config.toml
n_layer = 11
qk_norm = false
train_tokens = 110400000
Each number is 128 + 32 x the weight over its row's rms, rounded and kept within 0 to 255. Layers, rows and columns count from 0. Numbers have three digits each. The size before them is the row's rms in percent of the matrix's.

# layer 6 MLP down, 64x192, rms 0.169, rows 0-63, columns 96-127
102:142073122082121102117105170129144058137135159119170173127140106134128098115135105099104111182125
089:162098110190132125192128144111145071131107125148102176116182169144149120120138142139095100137057
111:080144132151118156187119045110133147041147111141103154101079116154142122120149076096091152183132
097:109135177173130111076093165127123120156134137112166131170152142111113135156177152152045119138176
090:146152144149134206180152137143138132159145189116157094113143070158126130094111162109138131124115
098:139088184143130117128090156133144140095169158128098118075133087122104075095139182133148065145209
103:088110078156160125078087162106123064081112145141146138123114106102195122144151208135130174128133
089:158136099118162082163150098093153142121094084146157150167138189151168131167165093142143137105113
099:084105086126170160078176165196146157113131131089126113111130167174087171149157146154099152081085
096:111167094106127150110107146161083099101150155166101124176156112090193152126143207121154081112101
090:150148154144079130152144156135171127107161126174157132124187080131143170145094170144098141145102
104:149153177137098115128138151147132092156122145106112105046080126159146133159214185140131126148097
091:133089148102213105090106121118132103170109126155157120169145139151135091100109066124120149181141
098:175109058124129110143133120157156124155143104158076104124072120130143143135149180098086141142132
087:148167118078103072146119097157148119074100158145112126198118081158073145132104077106133129185134
098:110049083106102159096116108228199118164152118101097132131090091144083167142137127063096146154171
098:125159167140079175135168154107136122126160160156088126164142148072149132040108141174151128164166
109:116162143075113117098177178143150146136084108078078056149111085131188129154170090118123109117139
103:139166120171148131109123143170125137135099092145157109157141140091131087108051119159188124109095
083:156149189133162143106135103146115131134116151122120151155068127114117050153117107168109068137123
093:134158107042112150109144155120151117119109159102203075151129142144141166181143135136100083174128
094:102177145148142112149101104145123123146203081159105109172129110107106136108144202160064125134163
100:141106089072097073088217123133211146153114075146089119118132168151119098165123136095159126114213
104:132114169135105090092140132117120175064091124120090120117120172100144117117132089117153132127144
100:116133077118114121155130077113116068137151162155140100204161102085096109140171215114150186097137
090:177138099153118140112162101082113110101075107133144132159224152072111145174109097178140122115139
100:125143147152127120056109139099080095095180123129062068137126121151237149202153144121098134200138
111:112129140143115161119129178154147089111064151145112185135115169102175102090106149061164110092161
109:113139096113129185110153220195158113140135195145117084130140125129099124111223180164077131138123
098:098103131146175109148070154065137110165083062197141115151142211058108149170097136139122107153131
094:096117196160130148127109197139173118161158137143148101112196097070179158140109074141173142176154
086:101089108104130117108071164111123176085049098125092173181079157118159074111151114155102095163174
096:146190095108120080121106114139164090145136128146075122135160097155094184200130124133093130129140
092:124100099134152112129185066186109096099146128068161101107114125060080125111096141094142083147046
097:158048140096078098077162228145136108163142171158127113077100159119157156133135127134094097104094
093:151182114014086114139108124130150103137118141082100086196146142109124144198140133161116122138123
098:163181111160116127061179119124141122075114149131126092079103094067185147028076128149153164168127
094:137092136046121093159086095087134164147076174112160156151096137125111169146172142106152177127100
103:179186115135143137094194109181153129152168181099113125124125089108072093124125128154114063117140
102:134119097100121137130144103144134155071138096174104138095087088112090136141158153139144096073118
108:112049133098117121107141149118123122164096130136158097128113179138133138151098216042128106137070
092:090163105119158157140064123128156114151176136054138161143148118157177105106074138120087177124154
096:176159067142189155098101108091113164124159135122127139140130135070186075122201132091140113146087
099:136126160123094184188061123116136156101143144165148070106132145126110106096157098124127157110137
095:164154111119116135132139124122105087096083100059125142148128149111105144159110107167217114124158
100:109134087141143150073109173130122051176133148153148120122148085198134164103109096153198122196122
113:143138126159094117182124119109098122088106110088150120107053152096131169174155095181120171135135
115:082116147154120120122176117095177088045173099138119098091145054116082126069083086176109093126144
112:123167062138072110122117095062095182084108144127215129168210121145134103120095091201206111093159
097:134116121151156112181132084125168119136112138081114141229106187151111165133146137140125088132135
093:127122139127102125089109089109096096089144128087122145155167094142123135166177168132146144206174
089:160122183162144138135093152186185172134100113134116103084077182059122106134185132117124174123083
099:095187106120098150108104156144142157133121095147071134120149125156149187118155180133093113131091
098:149152140135055096142131153160153130146129132162182146100100150186109131128124136123170127188113
107:134178108105123061117102133122152111156138093162059169104132156132140151119128166107136116093085
094:143058084095091130155113119118148168148122169139180116160083083142154152127037095137150086124125
110:085130142152133110086101160181131090100096055135125119142174138147126099152153087119081062120155
106:154176127174171166153149152198123151095085127161140154113089122031096100100134149120213156103125
101:137128115123151110149107114112081080097147145127134131095134113106108203074128106083158119196224
153:206155158146127122148114119160123156118148127139133085130105080116090105106146079153115117093137
113:154134110115160154117115104121159036101110098149157135148159173105075103121095131136147185194119
100:089132144125138094101141146153074072099194144059125148109088107161111036119102173098121131109129
096:114145126111111136111142057147103085097120108116128119167115083120155143110145105109100147131107
088:141118101139117122098121132126098144167070145135154112078136147171119092196163088176081129178124